python train.py --norm="layernorm" --learning_rate=0.00093 --lr_head=0.00528 --max_grad_norm=1.0
Each number is 128 + 24 x the weight over its row's rms, rounded and kept within 0 to 255. Layers, rows and columns count from 0. Numbers have three digits each. The size before them is the row's rms in percent of the matrix's.

# down: layer 2 MLP down (transposed), 1024x512, rms 0.0252, rows 551-650, columns 384-447
# up: layer 2 MLP up, 1024x512, rms 0.0248, rows 552-651, columns 384-447
down551 116:111133128174132118150115090120131138079140104150107161096106161116093089112139155184111142135099125113143087164141141101118145151105122113168081137103116097118144118190127129122139139135094087
up552 096:109103155143119103162149152116110144096135137144156144094105148136130133113110082111123151135096150104115154142148124128129103119136090141157102122135085145142142122116129113124149095108096110
down552 099:131150136125155108136162154164111190107125147120130159138128118146150117148110083147150118122115133144169091099139164117147139151105099130123141130138141123139131152145100126149141148077086094
up553 102:135123122170099136153151142138117120160128113133114116120105114100132123125116135167171135179092124149139146152163115176137142102168110131113061099102106091177138145118124141086109163116126124
down553 107:124135156120081075170137130119134119135112155103139084134137157171147112145119115175121173152118113177119149118135178150151115109093090141126120186113117100166138123111148136118145159146104107
up554 115:112134107139072102145144115109123167144124153128102108096112109124106067098141134123105141087127147093134156149182097135157128142119065124147126162139111097102093131133090116160110141178151122
down554 120:168123128115153111123158121110079165066158108138098105129119114126131154134145144116133140143117133135129123140159061154158131161126128138145191133083130136116136126145109131148159127107134108
up555 110:152107133173156147177176116130138104101122127116120162136085112112128093108131071155130092112103101122109109142142124133165143133170147108189090122122136123154153120127124133111084191092146160
down555 114:143131096113117093144110145160182177115088107136161123123115113072138160123096097141163127149127133124103132107124147183145131116136113134172128131139132148125097127158079128102172136122135125
up556 101:150122119147100136126130106102151152153128078104144141074119111164102112166121134110129136125150147090115172118146148100108133091130132184157097138098100135122101136148102100139121122155117141
down556 100:146167134148168122096124098143161103117161121146144129162129092125131112132119144132126106115114126068158138109125192090145108133110128132115124163137100086151124133137092123164127140174082123
up557 111:143109167149098124094174124089133117125103108174136149081127147125119148143099061118143135139118137111132149107162118132136094134097106139128119119114111135161126116191096110102147146179118129
down557 114:106116136139129160113159145133103113140131090126139112142161114165145124103128145142144144113136114083117139139105070133120120150089128122129174147105116107142186120149167128079097148130114137
up558 106:105086117119116103082190122122118171137097123151134112126130133117100114121125118122168155166129109109160138159181118143116111111110131110086074129135123104125097107123095132120101150151155138
down558 106:113140139111130085096136133129110158135099119078079083126163130124105128168139147168142112135094088072164071152124143087139139168115133135112105151109126104117169133110192135103113131172176122
up559 103:174092108131095124130114049106100118124138123111100110116166139113134103122079150177117074128107173061116123144184099122142123110154162090123140105139128139126079154124113147144171080129175116
down559 108:126091084141097128166158105148175130108106110152119083125120144113112138095129129148121169118137105158116105159089115144150127129172146115158108108131111141144135128095132119118149186137172132
up560 106:109093117144138149131128098125126128171143105113100064111113128139152097121142088106142114093106138060104144129116096097160156129137134139179127151140146164156134127133159129130104152155155133
down560 106:124131126088126111128143163171112109142128100118155145128118101106121097120167125124129117092158123164147155117077181151143117094178147124107116129159143106131097122156135134111132162122141128
up561 104:141147133160147130144183099158080150147130146195117153104117109175117110136118143132148093143127144126098121115143137077139110084152108138167131137061108095188145126132148132140147144153145123
down561 109:127111129121116137080155106143114115141136119135172154160152123100135146143117176162123117184148084123190092095084130157161160124117181134092114140111156146133158133136079112104144086171153111
up562 114:175060115147136131120114096136170124150133112161141147112153135127114158072121090137163134132157118072132101112116142090110092121146104120107136098112100094156143125107132115122169093166118154
down562 128:154111112158146132098093097121118103113099121131107210152149109150156106138092128101120089111144109184142121116105128097151137131110154133108117127111145091151150137140143106143146132163163142
up563 087:110092145131143147109147121133148125152129115150131135116128147140106141157129145183158124096109116136135125132181123124135103131133185165126117099095117123142092136098185113155127114094058129
down563 081:166172124170137071111108127140134148155117156090128122179124118091124124136162112083092074130177153146104124134136169097113180109109085154139110170123124160145140134095087145169153088159157107
up564 111:110173132102130122148093117110135135108123115140129122102123140122100088089114084158090098159082130126119138134133125162102118156116156158152120146125142148133126136147163120121141155086104194
down564 114:180103129101087093173096171151123139101116110135114130109143123131183116173082161153161153134153121113112112107077160176172116056135154142124153123106141140142105135112079124096185154136107127
up565 112:133097135148145145141151120111128158140162153130155125145150121111133147108101124133107092095166121098120143128130118145170113174095134155185127099100122101134120108126096110114108129139154132
down565 115:100159139138119138105137105118112148131149129120119132143120120154101124132129118152098085105145095100138161148104159126113082111148156112126123115145151068136140124126188127152141137175116121
up566 112:107143132131088140110140095121077136148118115137125100128092110151094120097068102105124115132157187155113147137113136161078148139119092097124150157109157109163143132138144126136114126143160128
down566 106:127139104108108159090129094110137138109129149091185125088129157108123144099095152149211104129076122143165120088158154088164133139180125146117127141116120113146130126142132140111138152137083108
up567 112:110140097117101110122145127133104131107138118140154131124092130133094156171134146083126119115169123095088158122155142132137111162122110117172131141109084094116115098170121156157134140136180106
down567 120:152131142119147126080152098114140098102155146136122130130119133109149141161141152081130129164111123091124141145136094147147170136149123109079131110115113184170141139144118123146149145137120153
up568 094:162176138143123125118145094115116148191150122176143175143098107149102110086119095157148170140115075114145170131120119143077098105142136104112110122126116112150085126127109148106117169157092177
down568 093:119118087118139176127150122140146105132118118161125129121100119099115129134133152067145121143143117116107120131096159115095145098114146155150107088133099128136121111148157131077142167122114161
up569 117:099116120170148143112127142146127172133135142206094152128127146146126128119130139157134101140139137116098115114114121106105104114122138111114105101102082141173111122131146142122125114122154190
down569 123:133154145142107137102164128115122110175134141147108138117138145164161107147108149179138120174127125070133104118149122111115145130125126124147143162109128122122109137117094126154083106136128142
up570 036:153125133146095137129163113082106178155123124154139118107075118129124112120136100162139143169131164093121184122116143109122110125115136110158144127126124143131127132129154127119151132112110140
down570 024:131147145128189066133151084129117117116106152116148112160134123122155154139141135129133125094154109153128142115156089115121150185113123115111131204160145182152160135107061134112124122139190105
up571 094:148172120135112195143118142089132149108108113162186123119117164114143116167119118117141114163149100131142175120126107114119129122150108135104146131113118121141100116145145144110107137078097146
down571 092:129100106123160129132137118113161047169063191097136127112100107144165161158139154136090106086115112105089137135134151100110125130162130122169104131082151109131103138123168130144111118132097124
up572 102:130139112162132109148140124097064084147158139115130086122109150088103118089093101164057129132105140138122091105176120117140119134148147164165118139122116158151153118155111137108111148169105096
down572 103:144135110155125121116121143122131174147146147172123118110126118156130126105149083152165121142165134145164122143123109085149127193172116118115138106128103122126129126101097129128164167132147117
up573 095:106098138118121121113128137123123126117120120143135091143092153105124136131129129140131115145155089108178142118102130161150105125136088164118116133137113139130106136185104111130103150087115131
down573 090:146108144114155126134131106102136123155130153072102139146147129171100138172119098124173083111113119146156124081159155088122161160080133128097150104128147084077166126109099129113124132147164151
up574 128:092182125115119123065113096122110123142159110110166106131139165134104110156129151207145107129085094124131092088087129142164136125129159121210102103110096099129123128183089136149108160149086136
down574 133:119112132113132112148160090116133115146120118116145124130135153148071156186135084183162146138182096126144102097127132135140143115096151134146071112149083103113138138151091128174093102127067147
up575 103:153132134133103105141054110090130112112157120132069111075112088096135115112071142116152142171120130126134113157182121138093098103120132075137132089076129147116068112097120151137087139175152125
down575 105:137127151092159087138178160147115120110133127134160145115122153114121119150122139136111089199155143140126105147148094158119157138105141115192162112149081076143142138166137126074125100163114136
up576 146:081136124167067163090102131120103178129123123180108117139099144122073122138062106125146106146122132085130142114180120084098148137087100145114142144086145132175149130164106153128160121147123124
down576 080:117119114143104134140132115120118155122149144109126150124113138125120117128113124124146105128125119131119114118141120120134105121124101126131121125124142123130122164105120117119146124115136142
up577 108:123158127116099121108120130124119116135142111118140092111098152134102108134103166123139165119145109142143157082142117149133100081102102114146074104054138107123079124115136137158062123154144123
down577 105:144100102072131150135150136104162184097131141085135109145109110137154130125172176134156132171065098098129129114168153104148141102161120110130115106115120131145141138099143127132108121144089126
up578 106:171152125161105090114115125113082152154090157162171124146130113149128166119089106092116119123126132139129174121131140101119095132134146121098130118125151098100147146138128116110114077142086127
down578 112:095133126101114123116129143113117120140152128130146132129134131086150143101067120136140113127160107115147141141115141091114144105132121116143159160110123124123096134137148127117090104126132110
up579 127:178118090195111111138124117123103113120140128166096132117143149103132161109132149140143057146146099091109148125129135143109121167152100102121163153116132098108120136149162131107173133150128092
down579 142:111146102179150159099064089144084134094139114111149109165159115141105108147113116131139103126148096111111130086101156115108129147088159135123132115133104090117112135114118111140174155096108118
up580 096:095104139155122126119120118144101115150127140135147104147106128154119144129104136120167114106111123110120134108191124144098113123122083118178094101144121154138116113106102119137150182153138122
down580 097:143196111136123123112093166170149159125159145142112122082133135149133156128097099115133150116110121152129146151128099136112170148132118120118151100128147127105092126082111135166155131162217104
up581 099:152150105117178142135130115133129140180155123159133162107139132099153092125119095171154114079121144124101113103132094110100128138121122105133131112117076054122086130144181146094097100114127125
down581 098:137110118118090121094127077115116141122108165145090117114103142171146123136154099091148128123124137107155172089152145165170173147138123113091104107111161123111181130177160122160188153179070131
up582 119:079118110147104145155090108089151115134156125125151115119134128121108113148112126127117121102125187125135126124147120113053152134114135141154107132101126148134117107111159124102120119142164142
down582 117:136145127092131115153134154138161110153097125152123146108175124094176122109144140103111079114118134157148133125094093162129115138136109126108128090107129136113134136148138142113104168166141164
up583 100:163125123150133080124173140116127128140130135206123138185107136084107131118103096084125097123100126109133133079127113111131126165135104114189127099151124102159109101103114137158135125174156162
down583 103:114161123116116149084145102152142094171165156144077112098149125134114118122162129087128101099117117111143152131093140097126123137137168113130132152122143086131180129116113129170139136124121102
up584 032:159152162140125092126136123158103129171163113135158124138127151152124065131128129150151130137105150139125110141110107140128112115151107126070097144083172106137132121153106135121145120049144128
down584 021:162080125112159177103097110094079115124142100130144100107130124108133090152151178126072039155131137118100147089112131129161145121151202141141151127151105119148143137136151144148158111146145131
up585 035:103099132136092129111139124143132114114140115118130154096141152178131123126112088121151121164089129097123126154118087141131134072174105113131124152100100106180122054120118143144124124116135175
down585 024:140141099122114113142143108167165142170155114136096133142145122114153147145135131111112098101124126121068123113085127104144133120133121148137186104163108100100140161102136109161084111099135099
up586 115:118089144126143051163060143072127116117182136111112138112111141103134132145100137118147102124142140113141112145116130127140109077142128171123113122105121165119091137138123124148131117097145138
down586 108:114197139143127091116125140121140161099140176083114057141106133114167148156150146118122176160140129121084163161129103160156129068110118150093136163147154127107117123165122123181140152110099155
up587 112:151155114104103121108103056086100108109144128127152135135154094161118140154101129168138122107120192131086158119151137127133148130109140148121095132110135109111115147156098144159143107180125131
down587 115:132127115118159123109103114137118078104138143137083123137088148067099119139164132044046137112112127089103129104126172082095128133133131151117155118141138102145108111146126128133120139137118142
up588 036:121143113134083133124164116102134133111137098158154102109120134113151124157038109171107131125119113112104140112149125117107119127157119129111143145129166125126114094159157138138164105127093110
down588 027:090126124136157149122061103094116144097148118133123137114126124150129132152156128082099115155155129155114143122145093119137122091089119129152094092131117160097111138131124160096130144118086112
up589 113:181144130136116128138127116119167124139158142135169128109103117132135105094113126128122120113102169093133122122123128098107068151097204120157108101118155177127122121146117140102122158141150127
down589 119:164096111148157120106189156141136154124082154130144123102144128093169161109139148131124090116149135121105091127138133169158134128183140121096164107129089140100119132105136137095139085127117094
up590 100:133148125139083160121152145134132173119169119154110107123144172113113065148114118146156114119168110148130175150138102093154146100133107120104107117142118117180088114178107125124171136129138155
down590 101:139110114132146101093130108163145096096150153108126112101155120110124125114125102113168108117074103145128130105122151108153096125131131159148142125136132152123197116113134139110139104174123128
up591 105:136125125181106130127169112135157118126117147174121113074133121149117142142126106124139151105080146120136132146153124089146091145120096140140134155131139120108149147108140119138151143158114119
down591 111:142132139172145125160144110139166112120098053100147146135126148096143144128098121153142090126136165118124130180128085100139105116131136166124108130127145156091112125084071137131101150118174152
up592 111:101101155157130147165128080140178130163151073133169153097158107117088137136132140152142106117104159126124136121120133068087092106140187127160104102120102091144136134160165135133133106147128134
down592 113:144101134144129149141167094141123155107162125132093111151122165157187091120088156122106089130087119122109130119104131112142150136104107152131108101164152159124162141126135121106162145149144128
up593 104:130136137138114101092124138129067136138125122123111089134094150125085149149085136158127124134117152081130148113231127119069139105120115148126126145111143113167126133125097141097132106160123108
down593 079:144143144143139075118143152119132112119162138108114106134119114115130127136154120119161118117130138115131133139122126131128138108112106146140128131137184129118119169117148116130119124152129149
up594 040:136149107143110148150165157128117166115121127203116131112152151118118123125104142138107131075097105103189170148146112121112139107079104066097098151113140108144135114134141179098121138101130145
down594 030:148153142111140111105182126112141097117111126120100142165169081100137140125170181116154106129140110163090101152159141145135118101114146171145179099175110123089120131134116162096102096145105126
up595 152:112123123145108122099114142136125161120108122178107121109087108109066142150064134116141129163103115082138126109181144073091158123106096126105119134085128109166139134162122144134164121165140123
down595 081:130125109130119127142123111128122138127149138128121133127114135123124116137107133126138124126120117123130119120138127127130126114138112123118127121121150125132113163117134115124133136135125145
up596 110:119157138139089118106104123087137125183127098149185113164134126113116127137107115121105130125117106103102140109190143108120118085091112102188069115129134137149102143156106138109140113088128137
down596 123:107114104126193159191134141103101178124087126146154130135097122181165123161132133105129116141157164194133157108171113149103123095109158148152109112149136153116143132100096144142179068132145120
up597 106:173156126140121119145134117139124152139146098161145135156104133173097142116134140131118123108118124094116141145140118150143105119133152134188107117089075094141130093115084131148107138117159104
down597 115:112114150107117145146156135142091138150150120094098168130095143118111065151146131139144145120140125127176116059123103133117140100133087134116151123145153118153091116165115129129108129143089168
up598 093:102136121113105152117133095092148144134130097139123112112141117103124122122099101085118111135147102107147094155115112107091136146131096112121128127128117125149112120126161137172152143113110158
down598 089:147109141113133108129106159128145070134124125093174085117100154156169097128114131151107128126115143152106123100103186133085108110146112131165120129127120096167149144114169130152158126141142136
up599 101:127101123193141105176113129105116127127170133148155081144137129111117160143082126140118148098148117160128122147101156070157111140141140130146126152147136138137129134178165113148119135161119108
down599 102:159103117123119093116123126172087133145132119073194107157100133142103111152145139159082144129160131099119069129134148189165128114120133155130113118107116097131144130087118125092116135132135123
up600 129:144170126116050127118122089100113135139114112124151130140115124100132105156099160103172153100136158107152110123178116109128111122157146127108119117097144073123124125161070169094106103123085135
down600 137:088136120142148096118147186126119088134133141066124151126134162147162143147124160087106157144169081147138089099131098098138130136110136191139131096139154109118140147136130124123141123140104125
up601 030:146111109146154100103106088149114144152212144147139122105094148127131118137106117168146091136117129152191153119136095166136118137105094113150124112142109152115123069175132092154102108056123151
down601 017:111135127136139108128143099092118159157104115138106113159150111094107106134132066157118155133172119179142102162071119161127113141117172127146115130110131090124108158154129156151141161155140156
up602 095:115089126094136153137143128131162110133149120132088130066145123130158139126102165131098102147127110110115125134112080158142115126144114093085141079140124133192123123118166126080106132084134149
down602 088:136127127164146133133120099136121090151092139080170138139138115139143137128151138114150132126168095116135087124157144109148128154104103092208095114164129175111124126129160130165108144135183132
up603 094:137114159112135118112152129170126127123132112137151130148137127103117152116112138104106140106139129110134130115128140130188117086096100078128123095126088148093111128134123131127128150129164116
down603 093:150139112157113143082128114135104142141139106132097144156111118142126100181137151111172117134105124149041136098119193206117162130123166121177137145148143109130135099125180126124129141148121111
up604 099:148137112146147090150146148128076110132158135139102122105107115128112079138093146139153133159143132128102129131148109145163074154129112098086124163098106109126164132133160120080134161141082158
down604 100:115121130185156127131135136130166183151124080086094124093124141156153143120127108164080195076122127127115112151116149105182140101110114126115130119132146131099151101096101131140120120148176078
up605 053:191092170153120131123113115121083144128164151131136167111121160135153107084129122148159106122128173120145137151131106131129127060159139111141125154143127149166126132122125177112115107136120168
down605 045:130176127108105113125097127114121121176124142145093117153133143084101180171109119139120172137121108150172130113130126101167121118120140127181127139167105147087138141084054122113132151115122125
up606 111:128064136132135121169152127114037140130145107127107163084108144156125093107115132167141114129106139096153142117134090141132103093118073117113155164082118136130135113115141158087098096114112121
down606 109:156109172170113124136186146143113186127098087147017106126149167150113126130125134148067223127087118136142092125141154122156120105166121124097106107152141167065129116076120142136158107171096104
up607 105:134107144151106114143145049132091142132128098133163089131169110128168108146119150139153122166131159143096161188135144131132126125109134143127130147104139157144170130144171126144129142166139152
down607 108:153117187128129099111115188145152113093126118111085132122113130072112115106150117069094102120109121163104124128142172138110130100103110143116110174169094113124137113147135132115156134111137144
up608 103:126125133133155074127091116138064133212136095136132129127145112124084110120125134191152135160084091101122095139134170140139137093165149119169128159143153113140135115111069125150115122132135142
down608 111:126089114115129142148131128135149110122110132157145126111117141121122118141164138132126149095156121176146160171178150098116155157102168130137112113135105082111085128166139130158179143141117106
up609 099:153117169176138117100138109151073116092171167103129120166185150155116166180075126208131101129116136123115151113128126181158169130149136115194125170148124111124071125171094097113135146154123152
down609 103:163157098162123140149117102199105170147116143103101125112162116117148129170137141132075139138086106105143158128127134136114138107139122135117156101111146138090131134103127127178125151149139090
up610 127:141080130125119136127139102112137095113157122111125137125151141144109155133111135136134085107156095094161097159136091120129139181150132134176092140103114076117102156125176133160116110148160101
down610 123:098110152122101146135112090113104121113110090134131119110148129119162128112123144103124121098173135109157105163139161070120137182127160126114140138155127113129108129139134147141132159135105099
up611 117:158133132166140154115141144088141153128156126173141084135116133126122161120132080155156140074120128140151139169146131121168117138126129078088151135117076153125142116156099142160128106125144125
down611 131:182128118093149177142126106139141196080129097139164135132131095106141143121141126159136131132142125118117084149093143136160116107143159131139067109205122155124089133187139131128122141125128191
up612 114:138098115147128089157080123126148185151149113105109124144130098135134132107100177110108105112084168133108121122135130081124094107152157127150116125112154133125135167134167153113114092109161135
down612 118:109107146151076100095136151164138122128113157079138137140107127109111143154068135146112086148105156115128133115109111130159185120143155096127186142147141118097112129121119139126128136178137135
up613 100:144098111138112159116163122136126126120118128140089110095148110123096138131130133163133130143129147139137149152122116102118126080149134152131128144112156083183106129163132170101124133160125137
down613 099:108123128095068139110143083144115138140134142145171072102133160137095134141137087137143120147120106157174140099158129149093122130169138140142134135103139105118200114139121134120170121143090102
up614 101:139116114168113104140108093135125152157151112160165110133081128142130149136111108099131122131145166133105095132165113120107089085119103135104172149149099147139091145148112107106157124092179107
down614 101:130088090137132147082114150182107130131122146159137126129089132116123093071133104114097141147143153158119099105115169125153147165133121119158140117137130073180134122165121121153101119137119161
up615 096:095125131143120147103137112152147118120097120139146139147149128112096114134132118113113137168156143134172138119138116117120113095137086154163142109149145136167109110122145139076107144153140125
down615 095:093183101170154100140150095113100114144101137097116114134171120140110106142137082127150109131125099111159109072137154105105154131086130162114090123139111138100135142093114140122118108136149159
up616 039:147100140149105144117112129136098103179137145142169161145116154151122117074116113122160073147063147111140117122153086116123130087136134045137154145119114090132164131174132146105083158125138184
down616 028:145197132138143127120136145086117152091118120152069121067131147120155139167145116172139160121136106120127145138164157118127089166097082135137139101147139133125121132149135175164135096145090062
up617 103:111113116130135159126157115125140130132123130119103119125094148107133123131082102114098091155107140088150131125156074126189130127114147130169119124112100116099146136126139127077114115136113212
down617 110:132134147127107099102122099148104095146108160127101141141124134140086100145148152170157068155090113126151143095122131109165154135162158125170114122121143100129134128144159143141149143162099113
up618 103:137126136101140123145135111132120135125130129155108168139085134149149096106106173128146134135114100112152116117148142116140117112127103136098160106166117135131079092157164128121078131130135132
down618 102:109137117157126133125176112091135166098134136131171090127105151150092146158119128161144091117109129084131125108088117129153150091122122129146125121118115151151093102142118136166135166164134177
up619 094:096093132123108200106159134115156116098171084136131109115126112115113114129118104124141120142164122147129104121108124141097113122128139120101140134144122176154114149146141124140124078146098132
down619 090:112115161108137151104126120118152140132165178140123152136115112139155095169142095098140091118113123116137097106104152116129134145160108117150170111147138122147132131117133131120139164175156131
up620 103:117107098138132074118130126146119123111115120133086164114136111145168136097112136119096098108096155097100127143148134128092131139123130086093160147121145145133141137114165121093167150080147165
down620 105:123124145147156084144143073134121150155117152185104097155099137070117154154131114089083137121072146160130102137134101127156125128122103103113125135147162125138156123118197116098150107152096144
up621 095:144076136145109128102073101154100138123143140126139153145144152130178198134136120138135094152123142187150126109125087160166147100139155109135137167084126153161120111115137143117139104056125136
down621 098:147117116106069102077140150120123145172116147164120114148142107131119132132116069118163146122117156113072152129134150161127183166124079101159139123124139169104112151107168140133095140170167123
up622 103:146156136124109154133101104132115132134123137117152129125154136142097149119088143130123117170125086145169144125175118155103146089143121134112106144134161135146073124120113144147096077131143156
down622 105:205077126095127139134113112103126114162143105100131128140085145147133177148142133124113085154114145125131112104152159150112148132176129134103152165129131086135119137130155125067159110107132132
up623 108:175112117126089095113149118137108170156080185164141119148115139123171154161130093070054139149152147138171083122159136134117112112097099162115100128144132106107125145155134125129120071136090131
down623 107:145096116111093104118128138169094140103098086139082112142125143132139111100137153154140118096136157138172134112121183086121088109093164116134133138110146118088164129097123130116126130088158153
up624 123:130126112180135104137122095104130137117132101154166133125095147147143117093083107118103137165133134120153109134108138125127163082095126101173163126136136123111161127118106143099129123148144151
down624 122:099138124125119124126102125145111146135112145158098108141151122106123167126130119114151145148108162089077103177121141146113139130083142143110147100107114129097146124147122133206116108104083126
up625 123:137120126175108108122101101085118139137143128112141156129116118128062128113093163111121109143131102123106137120182110123123127100136138158110107152112129101131079118153137155166140128163128111
down625 125:126101111135112133165118129159161161119146145113132097160145144119126107101149138171170130134113098155130143104106140102141160126162158176165118107148099146141147131147106111117160167142117159
up626 119:151132134116122163124143103149112108146145128098179140133122115115132145143099137153128122129037145128110121133117098130121109071113125146177145110118113120144135122150086134115099135153156119
down626 126:115146112084091147130138071137125142095130096129126105117089103138138144134133129121110163123163147110151138116159160123156115108099147134115092128113142159092135140102107128109112114135145171
up627 108:146148116193147114131094096097152147179152138153122148060111113119118113119120114178170103107141094140107188118118114127119104131132154143133119107090097087167120136108117141153135147167124144
down627 107:130090127090165118169140095113124105097125158125124109143157140101134160169148104168138144117134129116081166116181158130110100122123122135110146143139117081111113119049114138136141134077153093
up628 097:157104129143086130099141102134086153122104121170111118139095151109096137123078101202112136150063110088134154097179144128115136123131097061140074141095117116168105124144099176096111135095151119
down628 079:131127107142146123138142128126121129127151117140113123146123110119110122152123148126145109120131144133103127129136146122123103144123109129122148123138150111119139172127127126121137155126118139
up629 089:125126114169140115074169108097069122173115117138120126145131122121079109117118084137144077105108183169149118139101105098150160159111130126180088114103129130128152121114197135127144128095175168
down629 085:130149111171120145122156107131120081117152153127130125133149150136122134147102163132106120141112122106107136059110156096132198086110088108151185130115129121091126150160099133140136137162120117
up630 108:152150150124124118121130129132127102085138142144131155106122118142125134088118122140145111146141117071105141113094137111147101164142121149171119165145134128162100096120129113085128145138134180
down630 112:120168136123118105111118114099105152173146188097186141159100141070090140106132109156088174165158113137110158093148137146113095119140098096151136174144119051127115122111116130107080156124103143
up631 114:169147140170089155130099113099130133127198141098142137125089156138155127110090161124121077111163085122090152112124111137154091131140123157200115164144129115155112123156096119092126135120127104
down631 125:105097116121137118128114166145133137141136126166131115147148112144126100152113167138155141120121147137101120133139158115167100151166143106123119163147134104135121120187098134088133145112119149
up632 097:080126115121112115075125109110108126154147106155188102074113125121078111109119153121137125116175113115125180118090130132093106106126145137138097080092118153117192123118106130109123124144124119
down632 095:103096145131108087153093117106116082144141119098138109092100114136109145133120152145113118116163114121114108128149145168131119120107157167199153104116137114076123136131157129126097122210117156
up633 119:170133122198146096136073094116166139118140156117123107092083140127101096127130125179103099082122152110085175144111103147077097140154122155159146188113109095171143127117137121168158166162118155
down633 127:097147128098153149129108109086118152118132104129147143115139126120116132193088126130129095112094156144122195106179140129108104154106096118140146120082116148125136130128150126137115120104152124
up634 097:146088125121129070163144145147168125161098110154119125125144112143139133119119103117140126108117106149152161132120127150156151157134093135120151150149130170143127109116130115124117127114163151
down634 094:157107140111136114088138128133108124141094134121167124105165137145122126168144104080126129183184176139124131109081135104158098108114105121170104101159142109131115128152105129171115129163101193
up635 101:134145119130139160171177085150146138146136125105105155146137132141128114133129141127105106099122131121119146138097102133139104125135105139171082124099133093132131135155176133122091119126134150
down635 099:135172182165160091137148124160127124129091140134143113116130159164123130130132133140109132152123114149168137117143078132152106156082125100147156125126112178093194126140121133152110155120140072
up636 100:070189145152125101146164165112117156151142141200139107133125140137085137119124137106125132119123187127134114126076132080160102129143141154135160129155107133142140123162162137186179123148102124
down636 101:116074117139141101163123158152092159120109134111172120173118092179150122151123122104134114152119142118123114145141120122166170139108181091123132106148131172131113127147101126099103103146165131
up637 108:104107104154119110087151080136097150111122110138154132120147120133074139092120112135118121108104130109109110110159145048135132072132108120121125109134155130118128135151169128160124161149149141
down637 113:120125165115108156147144134114163158120120085123115156113112137064126121147158135128110051123130127199140101131152121153127102118108149126169108113124151120103102123134100127149097096134111098
up638 102:135112173103115085112118127118146139128109164105168122107110108120100127103108113138082147144111148066155096141155061124114108172127168139176078126141138129123110129111100140096140175124142155
down638 102:095124136124183087144121121145122099127143181106170105130139113131101125128145112132127121125168138124128109097135133114113122166168147148157144124111104107130128141129162124123131133170163087
up639 107:130154144132127139145107114131120137150114119114137167107144145103131120092121152170115142130112120102151141140105109121106130129120168177126100130082141126136108134161181105108121137099128102
down639 104:105163115133096142118056072166136126139129138135176129128142128109103137120105111156138133146088113118139148141158151130066184094126125150166157101116101094109124150113075119140145132174131108
up640 118:132123116120095127142158146084136159147132095118118155103146105104117070133116127102099117118124169155129137129127116085105131132115149095121123129172133099112131151122100127096096096158162152
down640 113:132120149119131117125150118123088123105148107159119114158160118138115117119118137147140091155146144121122098093144142142144052111156105120127114115162121083172088147130139124105105104086104104
up641 106:187117127178143115141140109123131145173138080160160166112120108066143104114127136143157108116123153131118126113108131137121151075134144148135097114122091077149124133138146122108124138158093120
down641 107:149165123140151128159116137114181135108120119137112131101129113120127104094137131148144131099143096183156208155145188107088149156127082150117161115134123117137166117076112132150124109104150086
up642 109:123116129153080138114101095111134160123137106118149171121119117129139134115120117116120098125121161093129111151163114122126113115156134174128098131113110159130133136124079113143158141165167114
down642 107:110106162153109131087195124129142094111128131135130113120155142091207157139095106145129083125090123086138131115099122157139181161167126110082143111096113087125137128129091132175203170145134135
up643 115:145112105175077135141139120151153148158118109127111109144147123154169105121112093115132124136132124076148154128148127131145113068131095145173125143111090141105126110129146121168142162100120103
down643 114:091140070121147098150139126154128118175155114137128132159095112106133186127115150153125138117119139056157105117101149071112111155136161090134092173133128150137167130120124136114163115163114132
up644 107:154127121123086120083119131081098113126127121160135123132138122102137136137121107112080148113161134095124172141093074137135144147103098131144134157086113070115121141126093134124120079163160142
down644 115:132143148111100110146132139127145101148117176126137126129145141072102112138152109129134098165176091135123113106130146114103112156088070125119160142130121127136140130152120122098152123147064171
up645 051:156128133150092158118117088109145154114172141147170144108106115161121152126103125141121099117126131127153165110136089117123054145123144117096104152123109119159096089147129132122111111104144132
down645 045:106129124142115129129107171122091138130144131160141101139132141147137122178084127118184153125156176105145117085133138152137107145161120075111107118111121108075129135116141134173145182135141134
up646 032:158134101112120133133120115108082159140142129152180123148128141156131118094124103140194124123108107102146148113130123118143129105121095111117134168139140129155125108138143185144108145139129145
down646 021:168131123114129162170132123155130137092129129128092114127128167108134106079105144110177109150122138144129092132070116141119132131142128140139150120135130152104129115124166118164103165167119111
up647 107:125097102123084108119152103108154152130152111117112102087117132112137122149074134120094125096125142135120136178128115147152109115097129120128156140119081119136110120133135127151158120103151137
down647 116:148156149143107139119121141140097126147149195109129140115103112143092108084101089115129159107118117145078101141109161095128117105131128129112141122136145056138172131179111118140166120166099125
up648 044:156126170141161123104155101087104151158110141132157146112137120134120076141105125139116106117095143134166141151114113119148140156132120111115102146145113098134142143147156145115154067115127156
down648 037:120136135085129146110173153123138106132092132163143117126186125128123160153132090086147117123122149090095135097125131143108137122143143143131101118137132088135122110104086133136112142118114153
up649 126:117122122178118172143120078156163118128172117131087136138105140179094140159105132111120103124102165091121179112145103135084132110130085083199160109141095146117136119111124134146072112099137134
down649 133:121099143196135122126133118116101089132143169105110100146161147165143130147161150085129112155151175170103172130114087140124120161128109142112099123157159121127127122115056139140122144072176147
up650 098:149115104108081143103117134136134127128111152128143158127129105142135109090164127141099165153107158129161108103155151131109136129144110112115136139103136121117155123124091128118094152072145139
down650 096:153126128100151150124108145125107120120131132140156156129145147110109086097114133131162160154140115142096139093154147159144114097104128134087113097179104104138129131180102120113116107111103130
up651 180:094120134155069188101118111108081177128151110182115121132105129128127108118102074131159059126132181128118137121114095140131115133103100098103144146108133143143148128148111149109154120085137122